config.toml
n_layer = 8
d_model = 512
n_head = 8
n_kv_head = 8
head_dim = 64
d_mlp = 1792
vocab_size = 37840
activation = "tanh_gelu"
norm = "rmsnorm"
norm_place = "pre"
norm_eps = 1e-06
positions = "learned"
qk_norm = false
attn_scale = 0.125
bias = "all"
tie_embeddings = true
parallel_block = false
init = "normal"
init_std_qkv = 0.0264
init_std_o = 0.0327
init_std_up = 0.0377
init_std_down = 0.0377
optimizer = "muon_hyperball"
lr = 0.00838
beta1 = 0.95
weight_decay = 0.0
lr_head = 0.00547
warmup_steps = 200
schedule = "wsd"
decay_fraction = 1.0
decay_shape = "pow"
final_lr_fraction = 0.0
batch_tokens = 65536
seq_len = 512
doc_mask = true
z_loss = 0.0001
train_tokens = 844900000
steps = 12893
dataset = "wikipedia_en"
Each number is 500 + 25 x the weight over the matrix's rms, rounded and kept within 0 to 999. Layers, rows and columns count from 0. Numbers have three digits each.

# down: layer 5 MLP down (transposed), 1792x512, rms 0.0377, rows 47-99, columns 384-511
# up: layer 5 MLP up, 1792x512, rms 0.0377, rows 48-99, columns 384-511
down47:479553500525469497538471491528479516516553486497511515500521516469522469536509540493508505504513501477464496501492514496509508475488481520450524506509495511495480495488494545510475508485503511545464507508507531515528516511517492541477505454442514455505501485533496501483497441528486533502479487472512505488510473509512451454528475507460517490510456528516530510520528511488503524483476
up48:471515481465467492494506480499480462476509474516527481507460534520530514530524506521438527460534502479464456518470476503465488522487501535474562498494459451493529524512500524473543462469512493535464502481529510505493490505514502481532529482487579503523546526473501537546522500455460470528515476481524502505480510477475538530527498539528499487495543515512543498535481479484507482518498
down48:546535516493483473517487528496504470522475496541452475524469499465460490491499459515513510485473485523505524482540512542501560501487499515464475514467500465516506527446537521477532528511519506469480517497530485558504473525503445531448459518480447492498493518500506455494529532458464501467551495504468509514499480512528502510470489490541514508486573528503466485532529485494503503531500
up49:542529470523508503482478572512441523476493517515464487514521460513469520487479508539503495516491533512553504497458519498480528533514486490508470496480506540520502506502502531488468503506508521489497491517453513497446515480508503453525495528507482476499485533499496455485505425505472519525525506477534501516477477512522513493476442487497442500517438436481465460484550518502477468512443
down49:508536485496516502499497544509466510517535519505479463514541500505512571532492499511515480469495523486523492509514542549502486511538515511485478536521492535519483542506457479514470498481504479519532530451502501500537527526505456541559540500536485524475506517511549484493510500477456502495485545512531513523486510477478545463523475496471484515511508503521475500518523498486492506526536
up50:495493441516483515518463509494527488495560501501475460489477496492484455432393527452528474510488471527495470520496516490455490488461463496518513516522566462501458492549526455496514520453512538478518506548522482510554555501478491488486490468491514536474527505517505543540507501498504510527536474493459464474529494500482483480474454500531481522477500497507472488532487518513500471510491
down50:471505422521472477502478496500533478479478533510483494487471493512470482485422488480504514492510509462525457501431474535472519504530449555528484478533498473574502504524451457468471514458463503532491504562450479444517499514489511561474549503479498504472523486494489566506497435495502540479551505562521484500498470526523521519452502505453500547480541519486527485554503492449530503458470
up51:482503484502497530483414524469452458501506487508506472466498519506488496495522472484461505476509493490525454503536510486483518520530529488532470475480511507471529507520481524506518509507543531492477529498517487533477486490504513516486504480509499500508500493491534506503515485531521522505472491524475514478526471514503495503542494501468479492499496507472495536479502512516533492497485
down51:495519492502527484499550501489508468463454550489493472491507465496507479499486490514521484480459542532454538525544516504482503483478488490463482501499491495475513424484521492502456517471550491516478500478459484535532520476490487513485521532478479484514498469528500464444475548499491465525523482494526523473496522501540506519481495498527500504542568495504494507505481488519503479479514
up52:487551493462519496508442461486526498518512550497515502467444487526501512543495501445506461439473508476536502534520519465515485555523502447477522489527518519477510537496526530460500537525476503488502486469484456518537517504464517518541526472514472506534488498520480506511516467470506483503491501511478506519446487488469486497544550461502524525507502502481514498487495542511478519506552
down52:522517488463556472482466462470525534525476517492534480480474521496576506559495491486511533511492545453454556493483500481520543487530534460494550533525524520533499533503561544464547504485479536487446466488510491513499528482500523522525535454461487463537542519484456526528515476451518504529476438491438489523505525512492494440493543487495502503542505474470485528482523526535505511543501
up53:474481527519489481470490525502481469497508515478493499482503499474504501513462493490466516537480492516526485499491503494475489501511487514523501475531503495474496442492476477553540519505476487533487511462508496492544504515513495481484477509488474512504476510525500477529510531536478481482508488519517465485519444441505507497490496489504463500506496577475471486437447496491508459516513
down53:488518499521526493468494511525514517555499507459518480474539517498503504497492496476534484492434480502493524470531489455508463504476497499469501498498561495527531491509504513543497527507506492547486513491481527504524506527468486517489505464478495520526478494551455477496494516450500524485484518468513547501535469514451498466472458547513479488524468505495482523522486509570509539490532
up54:517524505513432481526522507508497530516499509513463456551476468485465522468529485472516511486497470494474464515514506519558508475497535501495518492521521490468498518518496490500506461447494483505496546518493521532524528509512527509502530468465473534503492496495522463464517495543524493453495516463505506495524526503456509507482495480525492459500502486484496510488505486494492514452488
down54:476524524499464566511515472533494466487513477458506534489484539477469528521458498492510499532533487500472503436498482500488464472496482494502460530455532507508487486528528509528498474548461514507521502463480505502478502482491503495514444488538490504495482479505514482504493542515535490525489516513557505528480494482480483523475480512485510492511507510492521543482533497446504497508493
up55:528516492493518505522488478484538560491529468483486495477493500526559481505480515517534478475498524495520529536544476502486501505497497546506476483528538524482530483516507536503504546550493479468445493504526484502495543510511463496524504497491527534483483530475491514494447515530490462463496520479542550537482497469474509503481502484449492514504498529475523451497469465520527457512538
down55:500511512473491496551506506504537544495494450514501508465495527531539477496451503490491475472490560479531461504497500516511495467524480571519465517486490492483545459532479537484525516494493486546499551444493537538472484509471499498495459456512490513514472502503505509491482471503502541491512530462556509513437506496462509536499497479433550496497498516462540504461516466529510511509484
up56:518506538496491498497476508455478512439482455481525488480495514501447490525507502459500467509511520521465516511513503474504481511500503498484516467471565538553511487499519486539510514493513513470491492490481534474496505492547508541537520527499517508516478507484488487506497517492489481465510493515499499471569508510479523525497538502507517486484467517530549499501501496479508521485497
down56:508478524504494471512519542487509497497462476465532561490503497531525510466503514498519523513511527522500488532495522501511523514520524499537516504524494504512510488499495497484522564482540494481473464463499546497472500451523504512531465566511510512506489514496453518488525535504520507478496521487498487522501470476528502528538548501515478523452466546489530517536513497447514496531465
up57:529491521488479512516509478553535501502514526467483500477516536508478500486480474519503507524484541500508501481483498483502505473518535522508513540470477511484497462480489471486509493483464516451509552520509499508582492522525485526500513479480468476484505491471490547516527546504473515496492518520494492477521499520514482513490483505482523519527552496524478473491497520507486485501499
down57:512477478458529485512539496460494477468485467487529495550483477535492517507483516439497517480510515518504533508523477467532517533505485501519541491500505497501461469514489561513528473504452505495518496490483519464471535480476483533480529500549546509508534493548458482490483510517517472522482479517521498511518515491532528495503537504527456469499482499527497494533489483488464485509428
up58:535520545467467518516500515506471485558528516516539491496491506463462478502511535541462514488511479507508440506489474499493515479493493502452517467566472505498494485489458488497502529510540503501502522537512449502503520510485524518488506483499483495479478484525522491479513501547502538461489511468481490458482499501515501524446456484499511511476477487501499506482524499525537524506533
down58:476558564469489494567527487515540523499510466536510482513488493493470511483505458529486526515468505498520457506500469443522542508515468492470505517469487483488514520460503504476530543503451512498488543514499495523518483498483511452517512499465491495503487488500509463513468516515478459492467508512515492495512505497547514526513488531467515469500512492487532522449510542554530537479472
up59:469512484539504513479494555507481500505491496512515516471521530496510496509458505530507517513496527550541459479519510529486501471512516466462481514538531452501472487476479533518445489466495494537521509487503522455477479517528487490502533498486499510555493492488505535482521495494532493492546469503493517491484503522492484470514498478473488450482557487486523471458523487471436463512489
down59:491478506483460514527497513521486558524521517486525482503507496481450517490511509546505482538545489476504458501548492527508488474435500520472563496512527491471467528493515499542448592491501489506547515508482518464451487525477526486497482506465484528507490482478522456534459496521517526510507505464488505514495461501517488485502496520516506481490554506547471508506485489522492483522506
up60:507524516525507492528519479493509501503535509451489511470487481514513512458502484510462508471468455538514497518484502513497517505490481486488525493509522448504489503532510493462490474462444551493504473502486531501482447470479516506502477468498575510518521495539512507485450491505494459480510521521483485517483494487505522507487466521493482508508511488466496528510523489493470539484516
down60:480489502503555492512544522497503495498534510502512494495514521475565519505501542538495501504458500519531511458498497474507507448534477496512486523492497452497490470478501501504496473474492523526511557500485498519526470475490508506489498523475475529499553510513472548539491468502476492518491482507509491498490493508517509504516514486491507512496473511513481523530489497489507534510499
up61:467516525499529488512477500527483531467485476448474522505520500505501509502486518496516518487503492492508448498486535469528485492459462512488462538498486548492492501519491502511425529518471525525511527506538465509499487547520501514503503474489505506503453498521480510476507515490531519502476496491491496474491492549504494496527488498494510526480482500512527478516491506518487499512508
down61:474505499506530499479547484519494484473526463535519491507494500463498529502522508493455506507484524487539512492486481494508534469504469507495476526490537504449500557483519539533549477473488482482472536466485486503527489472501512541502450520466518420539536504553516490516483517510487520505526491466483540497518512478566504503516511502487488515483525481482501501456487476533528509478498
up62:534471504533509464501522497515472527558501496440519497514536530459512498516531487458515515491501504544507507486479503539544482502522476508512518481492493502487490463501516493457492519510512485484475488532492538560517485521494498521497494521460505500503485503487478486518520447516500524496504518470452489488488525475489533521529494491518512517493467520533550492473493492444474503470504
down62:526514518489504515496511482458488530456541535500466545473505488508468495494514506521523480509481492451502492525483452494510544491494491541500481484506556510515493517499494511503495489508531468463462527485528448503481496489471503504501442522496451490505512482490528477499527547465463561535529538496477532503543505499496515476526495511514518503449511512510533511506504468508517484542488
up63:480480525492491468475491455457452521483496447500461492496479506469520557493522491525495512484480506541541508510522438476505490506508535495532489501477507459487510515504520473508530532503509567488465484509493518508491505470519496460497524519476513503518514475479492509458508508499511460502517444468466501503518505454509486451505506530527511507522469492482496497544471517517481515486512
down63:496486507514513524468455490503496500484460504487511510539496500492485501488485499523478516469501484477542464515480509510468512502487522518505484505503487454511512480469503485491514461481463510508534518559483490531495466510488538492506474491480474486494482487508515527527490514522473507490508517493502532505527466545496545532522499482471544520496486493522476500509506482498532517507504
up64:497482508517497490487507489517496492516509504474486511505490524527499488483513506501520492496531438499508461538499489538532509497494510502477511537463478500487518521458517453488497515471511495523537485492538483528460446452522513500505507473503511524472462519514507517493475525525516520505491514482524515497477491456526503516492479474475466539487511508510518512468516476495471450505532
down64:493506494503501511491473540506461518477505493517483513528485505510469458534493449473536472502515526428515475493512508499513523478504463546478525501545495458493498468494483515515557532471497484479484466515495524536486528514499476524511533471501490523460504524514500481488542544487469478464561525529537508529517495508517492518504477537478479527519492502535498514500505559458505472571494
up65:494500510497502473460496503519501472489494508476515491503507533514534499500511513520541532528515503513476518503497467469566487478503464451506510433469504473547503460545490500479521499527497483505469478477496486508526508521479438512468502536497478505514518525498478466525515500548518466520505509520524511485483488480479479436510506480463505501539474542488476509510521502496473501479475
down65:531498527511506516503469488494487492470503504520474489473496504466526502514514511477462494512508514458491514496541511560470483482488476521521578467487479526478515504493459522488472478487549491456523503528487510453496531528456518500499458477501504509545525493531480508490482492504489485507489533482478524489496543476543485486496533440501510493545512510458520461506478494478490450505491
up66:484516522500500470497489519506492535485497523508534484504499523520469538496489547492497452508486546509467480507517511489472505544515497498533524510506492512550498505564506457525513489470492522455520497491468498516496532511475477488483510481504493532501508494499477455496486495487519495484510459479517467487481520510520511447503478497447501527500460512467495512530485477465554515508530
down66:493466508524489472476502448502517522480505461520534512483470528489506492518497496510467518531503487523473524546480503538503473494463530469534515496474526522486516506518460479544475514522509455528477507456467506464503525514522488486505518503510506491487464485562506481502499505515520512477534490508501514503494464517476459526495529490521528485524489513533490487468523496500485513517481
up67:498444473503480479500489514471508474462500487479501498479528485468504532537475510501521499547522487470465528490503560497514478493507492491474551491519501552519527492453484507485470504479541496564468482473533487489493508510472498434518504467481552474509485515465530502512490532544483501537524524494511507522488492528495517495512551471485520497548508514506507532503463495506483485498464
down67:530489544541496517490481510484472489499529475528443517537499519496500501507531452450524537482470466463468441526485504502548485456532491519544515543473510509516482475496579513510472455472487520489462468520512514502544466518456532513508495499456488480504478466511521456483514504524507516476538505497502510488571544522498481458454484513474518530492503460531480472508486499537467506459506
up68:493499510523521513490532505534535534503516538506495519496505470493484523518537484490516494509575519550477504500477468459512500468504519519483458479506488497462468537514494489486499505501463498498523492499499488503515510490512518473513501523519500528496508503489516552478508516525432458501516506522496476418479518510518508488493501514480532543510506518535509510521486523476537493519519
down68:506519519501516508478493514494552503464534501479496472507470501521517494525468488459503495512582465522506539518503495499527499553488504426525475491487523509521503535492518511486500525523539445514485461488498520449493525477487491487443466476520536495441519512494513533487517487533497520512517506520529522503471493523483483513489506504504496537538513515501495522517529511503485471517541
up69:471487554524503489490506480471451516482523471518472448468487501500486483509534502505511476498456506526526501504494495522473475523512515520515524509521488480552493535518480486489522486509482519490490501455553477528487503504451496500511511492536474469509499518485547487485506504487498507529505509517518531525513523449512470500448474486501477529477468526525503541479461485524495532499477
down69:510524465484492499517530539504469486509481457485534526505521491475452545529493504483517514526537495502507508476511520469558484505507498483514510500517501530497507487502470549490485537490525486517493503482470523468539505490541507504450490490488486520525519474474509500492487473516527465489478511486518489485498483521507552492525482517497498448500486501493486506540534497527481471502493
up70:531489510478500461495486516500494505490477460493511508526542522500450465475514515478484489524530510477514501494537497487518533523462495504459529509479496491456514538507524498525510504481454502436498486500483508548516487506504492507510529511490548478483491515481534531487470528525473551505510467509564478491477503499481511499497527537504490497486464512522502462538518460565461532489474
down70:515487534496520488487503527493540506462439509504496524509485489442521479511480487496477510527519496475507520473529518501467541499476488501516495516473518494458496519509460449538488525494502537465530500523498502504551512451512509541519498499494472475485506495490514462531523490534465520480477479486475499531501457501493468502511511535462503462499489472511429528466514487490497531553519
up71:511512458485501491531480493502497485476503517533493507492524483529478503456524530485483519507447508485531458537451477522533499484500480519540468442511478514519472500510507477489496529480552526488490484494499542480523506474507502450515479451489448494524534481494515522551490452514492551488477505500496536500536510500489459522503493461525500510505495466478469511518478482537498489495489
down71:525510472489517511470490539507509509513459439500488516505518468528533480508532474493499500526448510523488508469552535504496512514502500500500508525521481510510486509495478507543449555540522506522524529509485438480514543515462524501519544559480481513509472519521474500507493454494484469507526477499531518455474477505525489505541515478529502461492502495506541521495492514530521509519481
up72:473508519509502541510499453521466503536431510467514516487499516523547516455483502527515509507466480542524491508462515492454501478522502501462483487494492494467480479505488519521459464456479497551525498484478510502552516475478498446538547524511506514498441521511475494498499520505506502498469503533481518540498481488492503490493459456503492486505472531507513494473507492561491512490458
down72:498478474476547502496496482507521540517477523458484506509528516444548504449493534494510516590529534592566530471496478522522516532462520485470539521497499500563526475527492478515516462462526495514528524559446506512525480478509459481476441536448515504446547479485482478509518500493463495539431502504461502490497499517539504512511452483457516478484490478470487494504471506538515495496506
up73:522507504518518475561511473525475523512494509525489524446527490504408494487518506519519465485506524485499461459511485466507521503569469498517521490504488522552492523545542508458506510503523569475503485507492513465538524475494519432455508475449534539505542520520486510507508484515474529546523484503488499509499505514498492503535532490516486468489515517543483511517556497499515514483449
down73:493460496518464461504529453566532449471537514466481502508552483496477512502473590485450454514471477475516482477525557508528524534499535547456506454492498534490493531579530491469537531541554500501523477465486532468528516462444474493438462461483440505515440507515477553520552478536463485434498551513541500513497498460454510486516489466522453463544541521500456481504500513463484514506447
up74:497501520448497489522460521495523510491524502477559530499486507531472524528520465514505550533539464471462523485481505500504463505478460475519477466504523525502489538461475482497478444484475532463460474536519479499507551502522531525562525519507496516532536507480495467502482487500518529541503533522503506495511492500520480496533502469446525472461544518468485535491500474514524432461538
down74:490510563476490553560490544533506498546493451470535446452501501485480522472469499510442487522490507446499512515497507546475500468466529508473489471500484530451487516474525507509520505502517515510453467545527511518520520512502523528478503516491502449477541469502508530509470552500524478500478515516487491497515513512516488529498537518537514486514479512494526510464469517553562523462463
up75:487529541501497495454538515556501524463475471474513515508493519499452479504486505481513505486493493511471520532510533513504518505492501540472499535444512505496532479496508484492470474498530499556517505510505458524503459468491452533525493499475509500490494485495511462523523483522487499515512521477530493520467527491451498476484463538533503503496456486518505482526471514562508517493526
down75:528492479552499508507501469568492502490511509476477488499483478518497509490491471479492482524490503497478523477507510470546504546495454477483481557540523523535492505481501515529475471519485493464489520522498475495496520520510494533472474526509489445501526532507472532511490466501507487492465502478523466481475494523497475516472519481538478447482504502485576503469532470530489471499504
up76:480489534454528486503514489466490508526545485465509512522506452477532547459504532505470501462535483532504529537497482506504509498484531484479503497532495477511501524470504542524542489515487508498525518442497455505476541516518486477546522470496491512529488513481522534486510514454494515462473484507469525514519497500521473502503523517486487506487526448478481518472537470543514483489513
down76:486530458507494509507499487493518479501528510496506513538514522530552521508492471517540494510499519507535498510505514542511555524530509469501448519479497426528496528523496498545479528458533500492478506486520501518521476467471522472495473490493509464506502490482495454458503466507501462479515490519504551521467459481504555506476518505511502513497476502505516503510474473482459480521494
up77:514494485499523476471498499531485448452499504479473484488514515495535499475507456566532453495480485468486529542523503498513471533495483535481525475513486482507494472496516492474491506481509547476533462475494466492451527440454504588513527453546443509482514506491523495473515473519514503515523479515499499478451508426487484495454467522480524540462464458479460530507499495482489474488504
down77:483493479537502504498542510471526505524516487512492518470515476505540477507538520473492479475499475496477462523519516513497551456483533525537520504493524470514489513508510505483513479501516513467503531487477471521506468489549522490501502514525548446480492467507491517516493568527518477491488501512513457508515471532468516497529477492513505509529475503486490511533498461524501494496493
up78:504473532539506536470480542487505508470510504538490489500518532476480508495521479477528501490507481486480500456518550520499510525495484553473501500483467489535506496534499522489476537507478525529487498520523471493494517498500488507524501521492475558442508493529466540467462511441545518480517461504506488488485484479548501512477484470507505509487471492479525508517489495545494473504496
down78:510471438503523492561466484516525508523514487519529552529472498529538500489483538500489479502519545537507485542514486468528553515476520484490524485492515477518486513482506507486536477507501499457545510511489512452489502481470503472518518491500562512509465519465524483542496483489488509516481544488493547517492518499458479496478526503487504540522503519524524513522492501497485507522494
up79:537526545508509479443510491505498453515498515494405497500555493490495449495513543525520507480512479497478465488493503522517498467467483547496423417472549531462522507499528577501507489460520445536536486528547526513445492494482485518574521500472467498513457456507475556492497485519555483521509525528504514509505524454445536483492509458513548510552501502455454519532455467474525492453505
down79:588505497464488522495456496472509456529506477460519490519536483554487503432498457522462527472520497476478456467474455491481488506484477468468526515470461497422512449482491585505526519510547448493478463558485529502494450475460532492480529514521533509518530487522467474502500557497544454498473500552475463544504477506503491493516529525482512507491496507479473525489489462477521470529489
up80:488458488517489479524512530504468533519487471456529479505464492482506533461520521474520543521484526475505509517489508508552497461502487478516505440512494523574510478518468449517508460549517497484500450499495521518503532498495488495536522502476483490519506519471539519473532529504504462518525536504462503479484508501469479501475476472480517513553515494504495467516495500498517480516484
down80:526525510483548483532508531503485496472489519484513523518519460485501470499471496478482502456509475461456467531521535470453494453485507481508497489499513520522477491491491485495519508529518534504514530562460478451486473552504483477520483523468501448521511507460486478539472487520482512496474522454485484522483537481545507535524529517507479476497524464518526455544487464511507502498497
up81:510487485514542503489529514493475478515473479513472497489546472544512507556519454468487524484502480511515504542509505530509513516511514506496507522512505517525505446501474539471561505516502462465558456533544544528500484466477522476508521510494526518477489535464516528537483497498456543532471526531538491490530468508512467498493482485515527430505509519538515494481542487501489510506522
down81:508484526518502535504509481486516499494465558510479478489495491509515509523475499554527494528477547487546494512463512504468494473482509463525464508505510505516454494537477507528481472455467499471469470527488504512488434493474488533460473511490507485530523516482503528516519499499480505510553537500514434530484510502534477491490493518537481549477522520520510502515511488503538508434499
up82:529488503473484530494475492483475452473489526493433495504515490492504511555530506536478502507477479476474506504517514518524508476527509504511532481543533460490480499470488483529477481492479491504479476522475468532472508470544514547511483478500466490522500522509478504519483529480533473481535445522507489488511526512488553504508456459535505476478528497446472507512521462501490531487471
down82:533524468455516528498514507505499494484435511494523522496520500470481533449544475489519507493499462480513466506459512503539523480496487502524499500476495484528488508514519492498487505504501520483511517440505492483515511510542531467499523514469478454493495475492471495532558543517508484516483491466455457506450461505500476467510451517486483509525518497530498494525524497503542545509482
up83:476475532464519503501503506499510524461510478511471495499517451503473528477514493489503514489506521458547525539507470505470504482492520481511475500542488513528481489491480500480459501487451498487504495509536477504537527471475495491456495507504524469523465500538480509536500481499533481517464504512498495467507505524502489517516451479499476494518477550540489533500490501516500495497475
down83:500531519499490473467547492539543501508478486524502496528482530494497470510540530508446520497509482466502467519502500505436500472493548514436480472499505463492550465515487498499485477525500463484477474476488474470494494506512512480476543483515483543441508457480503482478506489460461521485458504527523505499495468489498476527491501461521498499502520534491475533518523482485545490463495
up84:475555511499502488498481538541511502515530500497470473493542553460512519491478489478486486469438514551484502514515505521521491566521490506486477491511540483509460528510543491493531538522489441466451520514513512498485455489508567518510503528486514479532492539517490517512475509506488490468473523473499473529441499512496534507499497450478486476467534472487526517519484487475486558461545
down84:524491503545531513547474453489477477477542444557513536518516512515484528528494498517502477527514509519489503525473544527519503542526516508551504478532517487494543512514486524455451468485522525470565527513534507495474500498556477522439529452531489441492490522479517487513479465495455509489478483455536482482501448468518485511508496507523523482530540471534534485475504509495476516445525
up85:501490495502466505486568474449528458477468458463478505506532505497466556485471505485503538454461505468516554467477538459476509479500550499489508472536489535474454524514523485478465491487531565576440530472504472529488493481549474519467493511472599585511494461536509503463478495451515482514549529483509473481511534485490462460486510489506499479431504564505450501567525509483485502459515
down85:504494524495514483462466483519502472507513487481487504443493510509462514455526550503511505471481478486506511515462514480528539482546487488485548538508487508487480550470470467470475478539466573572417523494526444474484483485542536461473532472533548520548516506518530484488496549497486466474500514488513504534497532476478442483502510508520521483478521500519479509524499555482460504455529
up86:521486508494472525524491489531470529555509526470488543499460560517509538509521509522483499546538454477484558481467479525489477484569507481492553480509473500525498514515507481504511525534547545487496502474534501500522504488480525476514484508488536499465531529488486481492499514489506495499498470490506428490548482480538559437456529478497527491472513479550529508510541470481499576447505
down86:480479500487530471499521482526503518479470480490535473455507497495506515517521510509449500544464491494507446513523513519456489506514515536514513447487492490508498513525471471479502468541473462524488535507468492485513477500476475479532478466514488526520494505487506498503475563539512506479510554479490530490453543499457490554519467562494493523485471514517480483470491540473519470526478
up87:537506533484504494478483495548494510530497477505531512517470507489495475477488501469514486467487540454480458466483499522550504508484486504497453465502489536499511507480524515491549508470536516532512475491505491520502476502489479517454501488500476511530497479460499462534509511478497510479506526501504500501521527543540514454463515523527509521510494522509463523503458494513491493509531
down87:485453533492491504504497487502511503541509502470485495506517522499502468502508511467499488511480478482460496529484516542484490479507501529495517469526487468490499495564485473511503499535518496491557521493493493508459476492525486478495503469471552518515484459525496523521461504498479458531519545494517490487491504483526532534507540556493496512518518517513486492466460439454499464531443
up88:534489518485551524471518512485487442512528502494506531496500506497459500497547502506515476509515534517489528508499487517494530486502504525485511530482517492531495520535497540519483504508512494516489542483471513525499507460520476491460512491540521518529473523485501490526536479524535495540497495453535503513511517512559506541490510500457499497473477477491503497488455495487467495534494
down88:499483493469505497507502539480509529501482461524512491507481556522504525523466485495512509520504494506480502524441489519489513479519494470523518426504497533537492496453472494487522491519482521487488499503457495525496503489536490469501458474497506507501513476515496491510517472500485504472521506529550482482548557515553480469486505517497520512506502507526458491496475517491509487506543
up89:501490506464514519506450491497478546515537499524510461517510499504449512483472512525517511523511461477502504487502498465467476502464512498524463532495507502504508488461526505481522486502489488514503524535538521472518502502495522537505481500456539489565508512487527488526502509511492531514472489489526500482497481514478496502496483510539507496477501466458498508507470508523525462495465
down89:492473501492479516539451518501504512532511497516508501504511525504546503493516502516455501480493509475506525520469464506527508473489480538495467496513472519523500509556465472484500473508465498533464512488507500529483465509490520479493536490507516461423495544546499506473490508513488485462532475512496502516490486516483522530490462520494495481501506511524532507466534524525498466471499
up90:484504503549513471492479559503480493546527489472520486507574526519532467560559519485506493498514458477510492519518484535477449488478513462551525519491548503475464479528534517530525508486486514533509483498538471497526508502530525498489514485500557490517571531482498491486536499486495469509528494477551479477529436481534526559493450506482505483479536502493469567466537517534492542510508
down90:499493532533548484492521495532506511535510466509546496498545510500501501540596499479493491452513480487505504549472508490500521501525523481509526476502504479511468531483488493492476502479517471512508473518487504500498490489488487494487485507487470483514528511550469489486499494488502468536505499515478485528508478478483505511463438520479477549476513511492488529471541505473504487561470
up91:527459484510487497490492548469448515494451488444485505463545512478525517466520497503524416460455455491493476442456529536516596461521491504538521503480468430529556540479515462474520505461473452526595487544482495474481492519516508533478507466514420460468521498557488456497489459519503491487536462490503472492497476545518494502540513494522478503515457517515522477498496459524492523477541
down91:557516485525512457530483481495507516478461489493448480481494515505499491479489487432512479506496509519497528457550497514495539503479488484488502536504475481491505504488487503511523507503501503455559492512499486513506511499517481509504516465488534525519507466490451525546524529439487445504474486468473534526488479485506504538509509500506511532506450524495502474467535466522461502489492
up92:504470526533513500482450451480467517452524540499514511420497514541486490481494504472538502520515530513504474463488527452509489548509498460528495500470501564483460463528539504538506501543500476496489474455520509519487487504521469488510488504474518481518491442511540469524495490529472519508490515518487501481497509523542520464499483520524500484508496505516488517507494478486497510490485
down92:524555519528469515514550478515483483459490479528431537491491480510486498508482494501484488427467504512493508477505459478512502510528477473511477531479482488490485546488501486500508509500501470526511469525446505514489471509511439484514555479497480510554490524538461495496516505489467517499527492491520507445498478493468547520501530466493504507524482488456501489492516541481473496495517
up93:471521500477518499549508530542508504460504499494518483509507432485479522520479477558470518505551472529524511481483491476502529521463485540441500493505459511495516512473463554489489500490508511471519504502462515461525465471507509534496503465485486497540518467513509492503490456479475449524479504521495528498503507532478485571512497526542530509508454501508478519542512454490485486501545
down93:502513527455497501459464473528501531477478483525473515529489459456481486475493528524494509521507467503490435499533510510507519525486515491486571540474494485521524469508520487530489506520524481456453512511467546526462533500498501500486511451491543496466459495524517524524495478511485495494501511509485520520539464471493483464529487530454518447514525499479524526488491509500530501503545
up94:485505532493527498478508468548508459511485489418491468508471530528496488507481463517514478462520493528507521490499498464525505519502477498547492528470470502515462514451514493477539522481474535523477483519489479519465501462511465478499493455514511512541504472473540508501492494509499459521490530471523528482469553468515436473511571443505505493486564514510474489518478494540533495452508
down94:510490488536483524481545431497505487502474483513502471492461456503534526527488506492547531485469530499509472499513510470510497517498512524511500499493495539531496481468502536515522464466530505464514518507470505488477543480508522516485510453538493493519569504482488539504481495505541507441455514492516473535466502478491499473526508511476503497505514516545486497502524533531549517498487
up95:529533529485451517490538509551534488497478507512500533524484469440553434479514467389473532494504529471491488489529529450462488472507480475510471468521498511501504493503452481499532519540468480462513497516497459504509461521491496568554478504510486473537532493515520526475542519535542514572487484533526466535451579509501493466543498449439536471446562492518485464462555467448490491454494
down95:567459539446466523430533505485508440513483523515490480488409481478527434453529492429566514439498477465431563446497437514460489475444447494577448450551494494518518544457422540555481544509486519544497489493546443533505541527502489540500506476532513469567502508502551541498521500490533465567443521453457434528494558514512495457527578485447490465447538493490463559489526485483456573457470
up96:555543535538512512467486526507514505492514498473541486569485480525528494508515527485489475503483464547490505464491494504507505543515494478494463499560504490495456454476481467500509491486465497518541498524482463527494472533513536523494507508426480555513490497499525459476462467482488478517495493492478538513498495494508529500471487472524472531490454522515521518485481466505530465492531
down96:490478516479509517470470475502520497481503514488474481464494516545507522463495470523504497481485469538491568520459497520486459502466476512500453528443529516477508516474530505540506494481512468501483504494481522470488506506488506491449480507472538469474510519560465487515495488497478485548470496534485525542488480469543560512515515479527477468519457499472501486490468509496488529517472
up97:494482456527500539482544515469480437501436514505490486453502481489524506473527518511518495472503445539514548488517486532498467466510500501520512436526457538483461482522501542524462515509525507482478489537459550449510510487509561517527518459477478555581520519488463493505482498501517557537485516510451554450521512456501553515446483566495539479504484505533474505516515500464488460469525
down97:491553565518542514515482561494489497509532485500505523510530497519512517498448474535524478494521485508473503453507451529522466554494525500539577473454486532496495502522504459533468552504497517536500431535523492459487493469530538447484484562525546513472523479581525538495460484482481554517513494492477527496427551511480464523489519511476533510526520521505524510515546449477495450490503
up98:524448501496506505510473510522493459506517510520468517541520495503516491511505517457537484486495471485506503493504513477495503494491527487546519488537498507477545496511459541500504494447472470541495548560541536459518517458462534433501531487519523453514517499463486499480492439506515524453497487494537518516495490531504477480516502441482465489486531494551458560491527489458481467473500
down98:496536486496493496492531464499477518482521469512524473471489509499453460493502502509462484526519502513565510522550481489471446474484560522442543500505509508524492527475479492503482497490508464507485500507512492482495500490488457521475444467532519444492491465519498477535478474553503524458538531527492525481506494450493492518561566476508549517526505498488477495525478474467494484527464
up99:497470500511513511503469517497461494504535451527490541498518467540548485532497457465437468535479518501515493491499553505485498507479505485504458519575542494531485429508493491482512475491478486510466487497509476499519515473521509483522522523448487504497496508552477488486496521548505472525469484517500509561549504515544511509495495523548484510509510539488533473522507490493505535463517
down99:518471530517474489500498516486495507502525514538524490497456446496492457522526488526484497514513466483498543505481469495491510561489495487504485471524501486526530518479530446474491472508533509541518520524506482508511486502485476514498465497496499544503488468547469524502485496552512498515465440479539536477550511481526514509503496484490551502508525486494487473538510541495491539495462